From a checkpoint of a small transformer trained on Wikipedia.
Architecture: RMSNorm before each block, rotary positions, no biases in attention or MLP, tied embeddings, normalized queries and keys, local attention windows, value embeddings, short convolutions, an embedding shortcut, learned residual scales, capped logits.
Training: a variant of Adam for these matrices, 8456 steps.
Each number is 128 + 24 x the weight over its row's rms, rounded and kept within 0 to 255. Layers, rows and columns count from 0. Numbers have three digits each. The size before them is the row's rms in percent of the matrix's.

# layer 3 attention value, 128x96, rms 0.121, rows 2-63, columns 0-47
086:163120142165134129138137135139108116091138128074117121123144093110152126079100091152133146119112128125132156140167145138130157141124160123126132
085:083118148110137105135099164089101145180114123130165116133127149096132155181136131136114150134170088129141119112115102115133155136125096096129129
101:095125118090125123096132120081144119117160130178089144121079159143118141158128111130115129173119157073107111116154090110113142108103094161110111
093:101110099091132133089146118108132086122125132104145149121108156141129117163134146116132169142134143085122095122141103092109128117137080118124128
095:160091121114139115103118138083112126121101151152150092122148153127144126118139170103104151133134091135131163129119099131132091080101186107132147
084:118114111116124114127137135111163093132164160175106150147098172148128146164120134118137111154150059126126118103128110085141130105107109127114101
087:133103100183127107146126161130113161124143123120156112125158100095147117121130113137155084128150101162156123138111179138110106152132168125162128
092:093108133091146125107145122136143129139128137148101141140093125155133136176128124127115134126140125106110138118161120077101102096142115156104090
073:090103144181119124141118141134096160125119133147141114121106108130138163094112135135136145141126092158139115137119093150098149126122148162205142
095:148104153115141143107151134104092131083145159096064147116098126092150119140133146106085112131158168147149088149140109175126139164112106143138151
106:053103094119152137141135137098127117139138133114130152109099112131133151149115155129146115108122120135135143081099131133085138128158092130114127
098:156180146145122157162072125122141127129170107133120159114118135142157116151125151138148140106117107093123117097140122087110137145156145100128118
101:077104127115124124106125136127121093082147134139144120134117173178114138124143108115123177119150091127132117084145108095124088147128107171119141
091:151106155123134145114138096131088105131102133139150105126140146107099125108145178137104139120137140086118118127127106138166127141117144119157166
082:158136129180111131148151081124102117118133119080133124117119104110151164082132136137137122105126121138114091139101142202174154146129141116159162
099:092133139121144133099170153115162084116187136150135140133089141194116160146122127129125161138083110144126141130137116084105115140144104143103122
095:157087149163129114145123142146126134122079126109107125134159093136136141073115146118110157116160132173124125149105109165150127147124183134163156
090:174170136151112152160144118132128132107153128103153126127151073155145105096099084130120135101140134133147146117121155187141084131141127100125144
094:142149180206104107105156161123127097105150124122175137096138145128145127090112124138130120114128094153115130122128166120161134128133186119153173
093:107115106073134125090153124122138111134090136136132143146111125147125147152122147152115120107135145088097121119162083132141133097127104157096092
094:178098133113137131165165139139092120089066125084129125140136090142137152152122116115116154115140171095117107082123156154141164090156119115172108
090:121160117139116127113125097128117132150162132152113139117126110165128150124122157143155114094108087178105080146127106172128146168110102158106113
093:125165105109099117107136106142106116105132121080119111122149165117111152115144121126141143120105172105139125164172136152172157112147084143141123
088:099114129138144118114118146095132107155117116185128128147139109145108118136165142115141153151140104122118209162150115064130124130136117125139111
100:168114128094125140100113140121150139113118124112140165141162139100149109159134121111120104136147152112098114117171115116131165099113158105136106
116:124099176143130127102143156121163102106175136189161116135121163153132139149103136087115164166151072133114142090169116087118140137116149151140102
095:144086129105134099104151134116153095119149143132135135122091142144134125165132142121110137124151137127121116115135089068102085113098103121118139
087:097200128117145142093145159100107102155109133115116149119114162122114124142147140145136085142112174075130123124123151123109164131109068110126098
098:177111126109136132133122141096134122115073117152084119135137128147119119117126127093105158146116166120104130121103079113142095128117127089145149
110:091083118125139111131167147113146153061105137164152112121110086097139139117092151167118158105137061117122109131140144144152160119124170148137114
098:103091128112129128109126133163135160160132129127117128136115133140123185172135126174163081131158149127130119114128147124112125145146115138094143
088:105091121130142122122150158098128118117107142072105138124133157148116140127152110132107166142115168113135166095129138112107131158123122118118155
093:163117108078116140120126090121124141067122140112096111141127125107111112154116162156153108120130146121132090117187067190162121123140150164123127
094:105122153130117078091080199136133147134123130072164106105130138083140131111146146157134142091090120154119139156152138138148152139118130151090105
088:114073135087136115104136125123120164114088139073135128102114132102149141133167145161127152095151172105157123094170140141094131123144113085093119
110:166108140167110127140124126114138101163155106114099120076143106120085107125138167123179157131189108185110188152112146104102117140111123133148153
090:143106142114150174149123109102157129119148126169125137125092122137109104171133125109131136122166084134132123098114130107124131156117161124115143
094:159147114136145099135064132135128130148113143136111121130117126094123139149126110160121148112140054135123120107121142111101132140134162110092149
096:099093104124117106120079143086138159082094128135119113157104146061092145146160103095135118133142128127098114088145140143113156091113103164143103
087:132170097152120133109150143077091146121125141131139161148134138161151148102124098118100083133108117138126089135170135163138096089109151133167120
078:115110162185103120142148138150117116099119116109122137123143095137133131092097119134119135099108131148128132116119138147130120137127166116142206
090:122133126102149137150126108090142107138167125161079152113105099133100114141124129123138142111138112167125131139133044103066129155130133150113111
098:079111134127121148132050116137126102126145136156109138132139125145121155120130096127120121160169123138146141072104140177188118130136145155114121
088:091099106106129142111138158114099160092186143157102111128096106143129145153108125136116127115098123130105123137176109123084130131118127149124086
086:093123122096137117115125117153124149116129135134167144140131130102111161172108113157142102083136189100109134096110143140124145133126125149098107
096:095136152150135133112139140151133131111159110142133141120170201127113102133121144132132095113100130124119130145084132143132153163124139099093128
096:120194116135128142121155111097145061153154104136113141085122154177126097117128090113145124135111123141146127128148110135134107114111093101128118
093:186177122156111109156135108161155149124114101116138112096200115131122103132125100108151114141115151139153133150131140116131149150142127126154119
099:106161102115106132164117120122176107127174097103156138132165116145127118121132129146126112133119142091131110112108159113130171128163122122112102
091:143089128105143113094168115105108143150151170126167142130139143095114148136153155129140087134139115144134120174079150140151110142109103184103138
096:076152102138105138125141091144098106150129127124148136125164122143114114098130127145144120110134173156148132118102168160141111131100079120124162
082:089119111133110096122167111137092140168083121121149092124127137109149149112161137152133132150091137070159151121140131174069131125141147126182103
101:131100126126141140147134093135109185116099129128125123140125074138143113128113132103091142125145155095104126118128163188140176122133139130165126
091:126120148147152149131161099166128125159136129116100142145153089124149085069120153150106127111145087157127123141147135152116093144140131106146104
083:142138144178105099126108122143127132118096123085151114103177096100143144086125151158150091092136127137119128139133130195164147136122145101141181
086:115109102148143121139113160147141170160140116146107105131132115120205146132105147080125106133096135159134142117114171135127142153148200199150146
097:102154179156113123179105144120121132071167122108118102133093062149124100118107102097150191110135105155132105124140133086100140141139089134155128
092:136138100086143131125122137064145120105125121115080166126105119136129115161119124143123150126123180101099113114149121086113174090129116135098126
098:185125140136134108150102147141120143109105099135090132127141092121091151120168093125126119131101168145115111129058122131106130108129113113150138
096:140140110124114133109154141108095136167106133121165120132115174105139139158139112140098164152104144051128150147159159126147113073135152104131097
095:083127112104145135117141137114130126103142129155111150143141121126123111175121135116148136144136153098139133122174167077108135092146131108122095
090:110174121109141137114189131105137129108171146117087123126130152142116110135142136148161145117147169124121126138147106091134183128097082173100146
# layer 3 attention output (transposed), 128x96, rms 0.115, rows 2-63, columns 0-47
095:110116114163122116145142143188136122097094147122122071117153130127149160115133154118128153137107130129112118118179139128158164095126156116147107
101:168140119107115134112134155118166103142130071129144125142149142180098137159106118155107126110091103133149108156144095133122096087174150128111077
109:140116136052139105112098134103137101120133106119101182171150125119117115136117135116129138171148121098124094123130144064138121144148095128102090
098:166126090084149139118148155098132098090106129117132179142093165162110172115142098093140112131128135102115125110108115067106115134129082147117132
100:162124114143109166138136103124102083140170189158135127153131169146106112139159100110122140070116137107133133127127143120128105125101103122123109
100:123125150093116095085150127141124125116126123134140131148108146171117147124147098144147102100131157118109132131130115048136131090111126126113175
097:077137123164116134119170107151139159144135126108127118114171117106148139125120136124149170092102153102123127137112125169118150075147139070170126
099:148156138040092086150107144137154140088101130113133155137109144141143120131158114108105096142102119146113145091106107079139110116138139155101107
089:163129129158134134100144122123131138145075096121121104113115115105089113094118116110170150108121101110121124182142142158121156146148138099141127
094:157116123114158134146163167092147096113161088114125111126131105102136117131115138135116146122118141110109099115136102119086122129137148116115131
098:147100150092122105095128173090121167139122162133121156130105123106115150130138128102146152114117126122165167126148134111112074103144122117047137
095:129130121089141102131141119147113164089127123152138182102120128112133105152128095143139142124161113118115135151088122149093180119126105142141127
092:185118134093157112128089142127134119075142154163127133157122188177162113161175130120115113137122109083124116108123114098144116112180142119158144
104:140133112179147113104060129132094100125160067151119085119164114176099101109099140116163111142123114104114119126162131136149143102112105118140151
105:091099130166145151147141140158127143144108101138116155104133103118139137100106141151107152133132119139128122135155105167136174161095139061145118
102:160113128071129124122126109108167120143109170087081168128116130154147100129109113120097131145162187130150173097131142097146088152142101131116116
102:120104149187135135147133111106154122147109132118135121120080139115127081107115148151108104128103130114176097147138137161132102136129174058112122
098:118138122179105118130120139139111133121131153130132126113130111082095134131155110125126154113122110158126107123115178133118154151106096101147149
097:117103103183163129155103152097088128139129113112156094102121114079140160102153128116150124089097106152148103137110149195106121144116102125178106
104:134151088074121114112058154125111096099148123119159157140114185143146144150145155106114145181138126112143117119121114090140132117147135171098115
090:160099146134135165123144125133112111128167154149129099115138147132120171146138135107149113114099126109132119127099126135109122124102126125160171
097:129110117115122136105124156106134127122112159092107116116122170095112095154101140160126108172141085134137126135128123138121125152114165099111122
092:150135069111124168157168140158081104142109122102114136133139123111133145147128114149103112162111132130109140148142163160088146164167133181131176
085:126135142059108138097099137142123155107102115104130135187091100157171121144161189161132111097133120190097153107141103083146104098145104167090120
097:095164133105130084161120110109100110102174103145144169117116137146108153097141120121095131210141104092137112112120156153124136094141067152127104
092:121153131070120115102143091146156135109136139151105203127114125142102143117151135164154074109139146113106139150134118079145142101120169121130059
097:158139121084100151102126137103164118110089110127114126144107167161131114107146139146123157121110088092164143098122122096167097159123085107104078
093:119130087094116097121143116127112099172158129138126132141097143178159100165108110096130137122134141144136166126099104141085088168155100164132131
108:159102134146168105085129108085111127108078092150163136129133124137106111094124096142113126133118112096124089115129123129164099152111114116112126
087:144122112124150203141132104072154167147164126129121138144145138138143133140145130159127123128113152107142134176161103166172122114141179129151139
101:104110143111111100077118123107139120100077137069136120140119113169149103173158146093125111155121127133161132114124113116067126140173130152145130
086:099097160097159124087148107123135132092148110124112107112133133131151133144139143130116128088121144136113129099148142114137117129172091120145111
091:140119109132131159138117136137109128118114125101144114096124163150147149128170125148172118119132114105149087132146106115128150126126130166117161
093:131134111132111122087129125112095154136124174131119116107160127128113138123111152146104151171108112148136131130134115171124087149136115122134096
080:153113108070145127136130160114133139083155133127134100123103153130139141102151141087105095151074107170127118116083139118098132117137092159116080
093:126103146109095134089159125147167101121106186111103108111087159131106129138102122124118152110133148097146131110120113139105143152143131092148118
099:136128122076129124116133122095139118111097094183133129153124117123079139136096116139141138140149122134144166075142129077106140137119103095138176
113:152118113140139102086121137133136142119131092141151101120130103177140077123103128106146130150078162158102160133125096095179136114147122178108115
101:136115119140125088106128129148118141132119108091147111148109135116105155119092165107112156143113113135146095136121161117170128066179139129095134
084:121154089167153088165112101144144107116067114110109085133126141122107117109129141096106162099137132139102116151091157131074157132110115120098106
097:108097120176157099195146113119112105115089102165144109118115104135133099115121146104097156104142117117124095155143163144169151167116135106127149
108:124115141094124135097138155110177103138117130126092134150090128109086114108125104095097130183153119162104130120138133072167139136113124121090129
101:139091115141164119115141161101134127113110169157140095134143144119170138175157096130125131132115161120093119128095119142151147099132096147153151
100:133129124074129078135076118109124158152099150096079145154129153141146168130111152147117141156142122162142147155117129118110145089162149125102092
096:123146125106126105117094108115119102091119178125114123121122141183120156119164171106140142189155119135165155084141162105124144128150121135142147
099:093091140175146183112155118143136142134111108105111151082145098092111072138107147133169133159141142101152191104105110141132149109118132145130187
104:119104131094108160119119114118136098147123124140095101127120094106119107160128103123113146127137135154124107117108147100111102128101155153100163
097:081160134186083140115165134129132141132147119092143136102121067103124108111142132131146130122135123145112107182132146167112147131129132130116140
103:095120137134125185147102129164119139148126089125119134094127138103139098139140132104158140144115182142127121091091161122124128103110102156145151
102:138093092137144178127119124129158135104125132126150139132089163193171141161140092127131163136127144141118124098165133135154144132099130101122113
103:102097195149118143148125170107103121111142139112127127108133107129159091146090139133136138115185127164134087117138139164116088137102080121146093
099:118150105125120094166139131170160144128120093119160101150189125131158152166132105130112157077136123146130155171078132148099125164151132131113102
102:148112145140134135135132114101126117144133130115109123109124098114119149114142149149195155182115102140100121109102138151109152126106133063115098
098:147123170134114087187124149135110157126089154136077126131111118145118140137130139120124086142134121167148154166080136154133147130100132106097172
099:095118170189151111126112146142095136123122143090121103088162129137140096155105143159123135136096101117123129147116134190135132099161165112162145
101:159140157127144139124142101126116144132110147111135135139097103125168087108089099112130123130117146098124121115132117125091135128145189085139100
103:153131164099119114129140126145132130175097100125132089158129159136112121118131197124126094115167115110121133163178119149122140087148095104134115
095:126103111061151127148124136092119160116133170110176171147106124161106110122149132112089153148147124120106134139121132081132109126128089175097118
101:116121133161106116126125131112083114166117132127113179148116076109150127136124095083126164092104098104120123117134114135165090145146118096112198
092:113176070145112135152128134166129134111167141099199128152160096118141123171159133147098147086114108122126109176131111145109127130120114158132098
103:169154105068108126110122125108124132090147164096136107159111136142142136144129165112160113088155167119136133115112126156096108096117116175137166
100:146103114127136089123130141111145146133142137130133157131104115134106117145111173166140139140160120141129098162160099113125123119081078147131120
# layer 3 attention query, 128x96, rms 0.119, rows 64-67, columns 0-47
109:108161134110120078098153082156140125175128115121118122141123132129129124143149135150148158158120149131147062134131150156163112112123114100144122
096:122174129161109126130090149185084125115129128118097135118122149133130091123130077098146126135117121116153162121132148115130137153103069154163133
091:107104099141113083124068129154123103136126129127136129108118112114130099109149140113120149132117141131172125114117133109154134121115092139175098
100:145128119191169144132113141136111115147094124131073117093163147114156083143127113108125136105090113159137150073109162129101094139156094152180155
# layer 3 attention key, 128x96, rms 0.118, rows 64-67, columns 0-47
084:113127128120136146113132106123136133154140138164172113115166100138116130122128120137111135122164160100153159113152069097172121142117175183116126
095:118163156134100117120124127094098144098145133111103138108103116159084127153147093128128078112119167176136128170131119140076130116103090096142136
094:144145139109116138110096114103088158112166141149147149121149118138093141148150089153135073097131168143145127148154128150122088116131098074100130
092:147154144144151132157125147133121126134121134102099145143133150113147165148123079139108134187171096151121108074124119100095144145080128159172133